Each number is 500 + 25 x the weight over its row's rms, rounded and kept within 0 to 999. Layers, rows and columns count from 0. Numbers have three digits each. The size before them is the row's rms in percent of the matrix's.

# layer 2 attention query, 192x384, rms 0.0417, rows 0-63, columns 96-143
088:480510463501474517499493540487486527516459522513504491489487532449512523481513476512514462461506476509541468505529505521497477525494491527467483
088:490454517551506507512503508535472519482512490498463514446530488508513463498509536514462456503512496428509484506522503554532477483501490476492497
106:492488495461501499501482501497499486529553538499476491553494499478526492503496499536475517495502522491495480511489462492478496501476487502530470
097:468508501557484503518473551536492492502491480500533498493540471499509515500548482479468493514507555455511503510472462527465513500555534489516489
083:535456501435478485473476498507525519506465538499472468476498541462458521474480522483503528510471496499518504497504469497532513469514541503492497
079:490492515538472449444519500502449495549476524496547543502498495540537477478508516510459518488477522510529486480496511513487492510531492453521526
089:470492530477529504489518491484457514471489501514488497485508518475484462495514480497528455540528490544495503493484539521447491476517535469464501
076:449451509499567497487481532468499475483460529482498445524486476462472511470488521495558464502485488557506495515515510514510511481488516547512495
084:452472548490455466510458492485526463500477490506533484461524467545491508466488472496512505488486513514468492528544525486497527463489494512540507
088:517447513510497463510473518463515519491488527509494531521549542535511511485500480527497506523469481544491518533539509463475482547467496487502495
081:519487470481475521486493514502493474492496508481512517508479545511447466501490545515490494493440515534558437484542539523504537480537496520543502
100:500479532485531535533516511510498511491475477526494490532523544509512509512527462498523490512500476511464509434504516491480495531495525517469487
083:496480505512466469489496484501473522522489480506528501496518473509518475455543496502508440519488457495528537513498496495463514481496490472486458
087:477503484489511493462489585519482474521510491530453493548491544531455512491520519505512470491457484506526493512517485491485510516513482518488546
095:520504510536463480531471508508452508535531521533513514516503521490494517480538519482470534499516506511464486469497523494500528489517424498489491
089:477478529544533522476491505490494494471444511482437481503487518489469467453529480473493506521468476467459491496549457496446474511503552463478482
087:473531527489543508528489481461494509455468451475445540470503496516469470496494468506553486505534467454467541511519516470477509499480522503485467
083:499477524539487514469469495473509489507532490480523517491476498502468504468450500533492511515546483506562504526507473473466481497460514460516458
082:465501459493552479486541506535460520463466489489496462489573503484479491536513516498520492520489469477407498516496513520467524489549525484510519
103:481456523471530460522439530463525524514514510478491502456457533503499490480554485524463498472524518475523517530493470548488537478519505490517478
080:542488510517495510494479512476503494464533516497489508551483499497452447481500489522484452544517550503520477515510486448459521491450500500523484
088:480524518456496519542483485483530467520529453510463468496486494478492531522506510458515495495541474493485477542496505518535517511459489530488504
091:473505502530471486524512497491526512465529512476500483446494502519468494485471502546529470488479477471491487538548478504498484478465487509468504
088:466442481513500481496474538524489510555495485457467525516452448498507477502496468538534519494472492463495500485534485482494523457521497492522479
076:534511495480505488535526529538565526476512499456508512497463496497523493504480514492509495513482518525528423456485462504513509512484502510507451
096:450485514433551506471487526499490501541476491532511492499460494504486497458531512476510480503518480448470439517514549519492478499465511551487541
089:499524511528525477556547499475540509480528492482489425467516530498463509503508498527562465505483497463489495516472500494469480488511493475516481
081:502537528466500518488542497521513498530532535515566459479515510532513535522484512496512490522480479504487538462484562449508506476488487502497517
089:523481494530465513475496490490492495497493511458503521453468531485510484493493494488510510457468512477521498461506527537475516534514527471499525
093:497460464530495484481483542496513486518475498480464493490488489459511479491527552504477529476521527472518454508463493538523506498504492494508505
091:516489516517553514498537467497489484547492498516451457532494516499480516517497476483525485482501478514456507490475518484519455509483514510482521
103:476532511544460468525517474502512488497493484513495499467468491546427521491496534490515516456480500549466496547480539529546503496432514475514513
080:481533482553521517529519454466493510518469484484503454488512533536479470489493493461531531508528483467469534502486492511474491483505537490497521
071:443508503456470474473536474514491513500466536503527470516508434513499534538471518502521520518498533515479468488454498483526517484492481502518470
080:466499558433503506448511506482524516506477522490499485533498577476465526497485479499498502494509449518507512521505509463537530543470504510477518
083:486504535544500501518499469497479487507506478506484540522492523480509520519486469476509460503497476505494498491476487450497474546471527488508536
092:473500504498506511502466522493471508527500513467521519536474505467499562533465462514516470482506522508609496495450513494521467523499535493534448
080:504460455500527492513514509478527515524480482512453464511563448517498486482498535508531503561474501511517513508516497496537519493505506464479516
074:483496501511473506482473511499475511532483493520507496531534490493474506514509502489489479502506507509471485509526519527550540518502507529504499
085:544489515501488517551504469517495500520541542460470500532485505479514535522467511527505497516495488516479507507456453497525491527522498483506514
079:538476488539504526479482536470489543515497502504455569484466518530486475517538508490483495445519505495555490493505495533506484508497483510502505
091:492516523546465506496484516470459517507513484494525545527487499482510510478518489467491523504518513522521468513500475526505479523473475509523475
091:499478500504521504470490483471534474468510532496501522481490460505510556524440495540485492476521520526528509494490496494548488526496488492516471
092:497517518481501497484503480525498478450492480506493478479520479495534476493505507487478524476475464516488492490488509533539516492502509521479472
083:469501481440529506524479512471507516554491511492539500541501473494501549508454528488511491537486509526508501529528545487526484527460521473514509
079:494498551472492468464447507489488495505456513505485479526556469481507459495535533491521528543505475478478498492509507511454534459523511512511421
096:467525532452495521500535504501467499491444536512540493550530492497490479546474495485511490522481508543459510479490505488456469520505533535501500
083:470453525503525462505478479518485502509494493475457465492500420499499472490515456519509470511487475475517533512525518504473508464498482538525491
106:464518483483493513502519469486512488448507518469509463456461467460501506479505480535479465506482530528506505496509468472506532458480493526514499
085:545456478539502496523470508523527521500499509496436506480496502505487514460517497528487485495540528516526501533471498505485472454492520455480467
091:517512509505509521510526474479535508455556527521505481492498592495478518494491472460515520525494523477492519480485453490509498532500517501465554
085:464548503519482521511514504522523478534522534485495505463498510463511506479510505496507533479536519489470457503520515501524506520541505483524515
091:505537473490508508514504483470508504523581495489521468523466489509550524498485475480500506546496530504556536480533520482537527486534508507523521
082:486486490509522499517526518498536497524469532489525495474535527473497569536472490538560491519505523487523489476515481517543516521482514527499490
083:482467470477476480493531491549542477477506483474473429504538482518448477501479461489497535485507514504531510517535485518492522465579503512451498
087:523589501501481517563504456532455525477550491505508575484463510518486502484502500513471510490513507510476477481469510492503484522471444525497499
078:528468488500523540497557502491491528525471554516490497493518512518521462528516497468486502527503497523477524507502530518537529488519492471532533
096:502462491537531524506480528493518489538491495516524487469478530442557526492508480491510473505531449517509525473505467488487509490522512486518508
082:489490468486508526510506500518484505525528476487469506515516511509426479475500549465503502521458517477496457530470510540510590506497502494463508
082:524554508511518477494558493509504502466473437503498472478542546543495504471470511462523506485486436474464509513494512463569504530508484475468520
089:509525521481500508506520467461490492510462513478497499545493467497505489527472462478514510482501493516469529517495485506503491502468494508519508
084:473489474463535479505514517562478525548464505485473465538510477504495474494473495509536453467508564466501455492471513512459510481506559501543472
087:474522510488498500510521516520433512491476502549525494509493528504549511523511453558530455469492480477510467474502492523496482556500521531500501
077:511493470506465481492494475508517465456542541486548485454540504513458522512481521514493542528502540505466484505533488500487516479488482501494485
# layer 2 attention key, 192x384, rms 0.041, rows 0-63, columns 96-143
094:491497535501437434504513532517502506544485503486523531506502448456503531482501504499529441502513490430513477496499482500537505508468508513497430
093:483476512550469465503479480479490490478505493524494532466519501505494478466494520492483552493503465509527478526480516550536475532496536500425510
108:506560467490518528486520454504535501485523487456479488527477537479507549524537519527476539522504505533492511494484442482522487463481463514499487
103:493502443531503497496524521480435501480505549485520515500548502490499482524517459515459522564464524470485502482522456519476504473520519491513552
087:491472446471510493497537541474527503500463486472452452503477512510489469535538444483494460525532508474478489510441490506475510486516485457530521
081:514473476524480515509514523525450540510455534543509492518560486478462487511535458474492486488488467495478516513493523492477509510510509501501501
096:466501512489492537494498474502448527481496488490497510491499496474469454493490552508485482542514488537450531497490515545473471534469476548497514
085:505444520432546495461476533508475509526485486494514488453494487483478492462508480469534471540466521437487493504475541511473500503507504541467491
088:472507485464492459517501542513490551489499528536509513507490461543494473471500490515531475483506525444473519483537537446469508514471477519477511
089:521513490557493512500511482464495518456485507478514521509483494549506505500460512519518496472459492487534509499509492464505488532473477500484510
087:513493546459478498462477531440515508524494521507502489498465508513495509514518533479487529488488543486508496477518564528478467473471484506453514
104:537536474522472519491528467492457510501524489512529495467503510558553516491461485499531466517539495547498496493490504504487515498511516491475517
089:490508487496501483471494554470517539544488468493503514484505478499532489505504484533519477496458495408504487488507484489429528513496490497511513
092:515462519519521485455512539509507461530499491486478454494536438461489511453523566491503503462474488524481508491502497479511486482499519551514469
100:518534510541463525480514484499479489529540490513505512485494535490533508500500489514492499522508482488490492480514509506525492473517489485476491
093:506479491518491458503492510440494502520489523506509502512562487528493499497461502481480484493527525498494508521519513510444526466533550487459516
087:499511504466572466528491466496518477493495516483486511501512479505498495480453479480535463519501511507449498483458489478483501528467486504506519
084:462482543506505471484515475509509508482471487506477502538480486474464508511509487494513500513529499498545476528473489488520530505519559463517499
092:508518492528540503511519518516453473500504518516508501482580482494525491484485461491547495470515493486457520448505510538466477500517522468509541
112:501489501495532472493504521477497521504473493497516478488457515537495493471516533524480492468505535493504494513545475485488514496502468479526477
086:486527505532500503489513487464505518513524468470511486505483472499515511515487491501473535513508545492504509456497447485467514477492516450503502
093:485551524479509535509476475524524467500568516497469524486478517474525482474495530503483505513506496492463477525502498506530502512460444547495481
089:466497522512481438493500535483547511502493456505507506445445455528469510479518477533508437527471514462513512519537513490489497509455479522518497
087:517517505522525509509508539485524480521484492491541473529546504523501517484514512529492453473465490518505518482530472458476501462508503507504499
082:508513507517490497516486519503484484543508533525483509524510533477514543502524521525498539494497493462493451526505482485534496529511465514549488
102:484462507497533479486491509505484491527484482506497476520510446480521459481470498466508433433488485521477490484521582515477490541485516517515486
099:477485474527544478449513521441543504505496468518515491463571498495511491467504484542507504516509523440485492479485499462471510526473537490484523
086:506499496494508550461510502510570484476488479511486454489475525467524533476470503494537493490542513520467533498502536455456495485514496504472535
095:477489494521514483486501532478453519468454517531509487494513497509498481495513461480497478505506492454503508509516558487462535499536536497504519
096:486437503473515468485473532494503506508466517520498496486530532486494475510507488519507524496478537455532501497498515521499503505522495474483507
095:509477515524529515480501471500479536481541486526493472488497493528477506486495483466492430486515467539494499504499547527507473468512500511499497
107:450486474518496474512509491525479520481507525494470478470495441574473471484487485522471488461475502455471518550522510483515493534490518478504527
086:480493466550538486522481516470514521485520478493464499479552516536469467467507448502497498559473519478507495478464503492502533475492526451503510
079:509558490476500509508513509524538471505460524541512508519476555483538499514511495527525564464584512474506487452528466517544498499533534513508499
082:537503504451514519514512475501485518550512457532518498471443492505530554473479531522546463459502531514494499525518532484523475497470454482487464
087:502490502493542525526515503493492494452504511481527491465543541525480505494515468496457494478524508467513472511498462498496495513494487526469520
092:507459497483531478508522515542516521505481504482518541506485479466518494540519461511500464508478525507533499508501448486468510481510506508543517
086:513513515501514484466519541475499513511480519484484515530523534538536487501484560495552542496502485505513527490481466489564499519473510479498488
079:520530470455496508487484530507434483491465493494487514496461501535517529506488548479508521490501524585481497496495506541499494502500507457490516
089:486520463504524514502495475527530488501564477515476498485493529492516532523496477497507512513505489491519528507486455463560508475509437495504513
089:520478501503520453506490491506436489514478526521507499507467465508478496535497494494481485501484492494530495509472523514505494506487503494512446
094:460462488529474506503508472485507517489497509475470498501490500480456488498510490479471534515547503481537480519457522473501470498483507491484499
095:508515479484528487503491454564496506518462503502495539526479463479523514524491521531506500459553468476509494511469444477492439506499530494540519
093:463509503471523507519532490546470480484507507496505520476509516492505537512493528489488509496519477483513512504474530509513485546528510530461523
089:519508499504472543494481540515534490511478517485500500475483500477537480494526520548517507487479489492503498525514500487477527525488469516493489
084:504501503443457496540494534482446479571472460507500516524551497491509439473490496475510497516540535475499491471546509494450469501526488513493502
100:504516497482429520497517470520489464452502511509538478450513493525513515512482457474511443485508502559488515507528490485479494497532498497493510
086:444468499518528492529484549439522503472485505500530518496459512481533474469490497507497480501492498506520510485538497472507535490541492497466513
108:488499503491492503501495489516498491498515544488489496481448493468512560516534475521447488478509516511434503519533456472519506505492479536494489
087:500457484543494474459511533515496546546457470482494488505467496460496507498526497484525485529535498515528501467466516468494492495507508471536512
097:525533491500478474491500479435556492456517486507499484517454490496461486482479500520502490503470493510479509528527476503519539494510456498484544
091:470486506506484505495504491477529483501457538495523519489497487490488534532503501475488507466525528511478443527535505507534502479476521542475518
098:506472510459529541444473538516518492488484481512518489473460504456531497505514493526488471517495517484513511469490536495486537488480520530469519
083:521496532460476472505501508471515514499467507492489522472469498509522531513531466526500496475509507476529465566461435488502480513490501469469478
089:487528484470487485487530491532498489514490499511518512488537475483472514515521521462495485490491525494433488515530475511531491480528536528509520
093:510525508538468506525502459527513487480536490481477523498443500541491487523512503514497513469514522496489509505495451523546480499509464506492511
086:497515459544494581478509452521471492474500482484483460526473519493501550516487540458499542523523472531515552514453493485516472514496558483485514
101:485475531488541529460483511508498515496466531496524502499494509450512516499517501516508438533509515492485518487466554487460506483491523487502483
089:448476485478508489482488507518496498495511516496491473490480465476468445500469493476529456517490500469523514497487518521481484504525505537519547
085:530509494481470471494484519543508489509503486499468479488533475565494509490475500493521527448496514489481521514490522489499489507509522460471527
095:513554494475525540566505466486522482496556497494492502487519515533514555522477489465504506525513526560483496521548504474515521500503466512478498
091:490536491509548485492493508470492533510464466497512501494553511490526503483515469504534483487537496476495489445505518517459453478521547480528507
090:526519489503508495463517502527467536497502488504542501461508516495543530503530453517511484502506491483502489478501486504494492555502485496498496
083:525548458490464516510501500469539472494544497529460518511505508516492510517493497486485575477494470489522480529500435502500504480492506476500523
# layer 2 attention value, 192x384, rms 0.0415, rows 0-1, columns 96-143
155:481509486505487491546502492500505527512553496520530519528496532528456530488445470484483474496483515513596491487493521496503507551464517481493472
129:521521523514515487520516508489506506493506512498479509502481468494512505498474517500502490525500533490528503515523437467510478436442477500473506
# layer 2 attention output (transposed), 192x384, rms 0.0399, rows 0-1, columns 96-143
145:477500519497493492481514489486501460498463512515489470537525496499469485504511539469468518497553497533442493496521514508501516503542491516472496
127:496521511473483492471511497539489509492487493535517504484529481485523494515517473463512493463516496490471482499497537536491496550570540511512511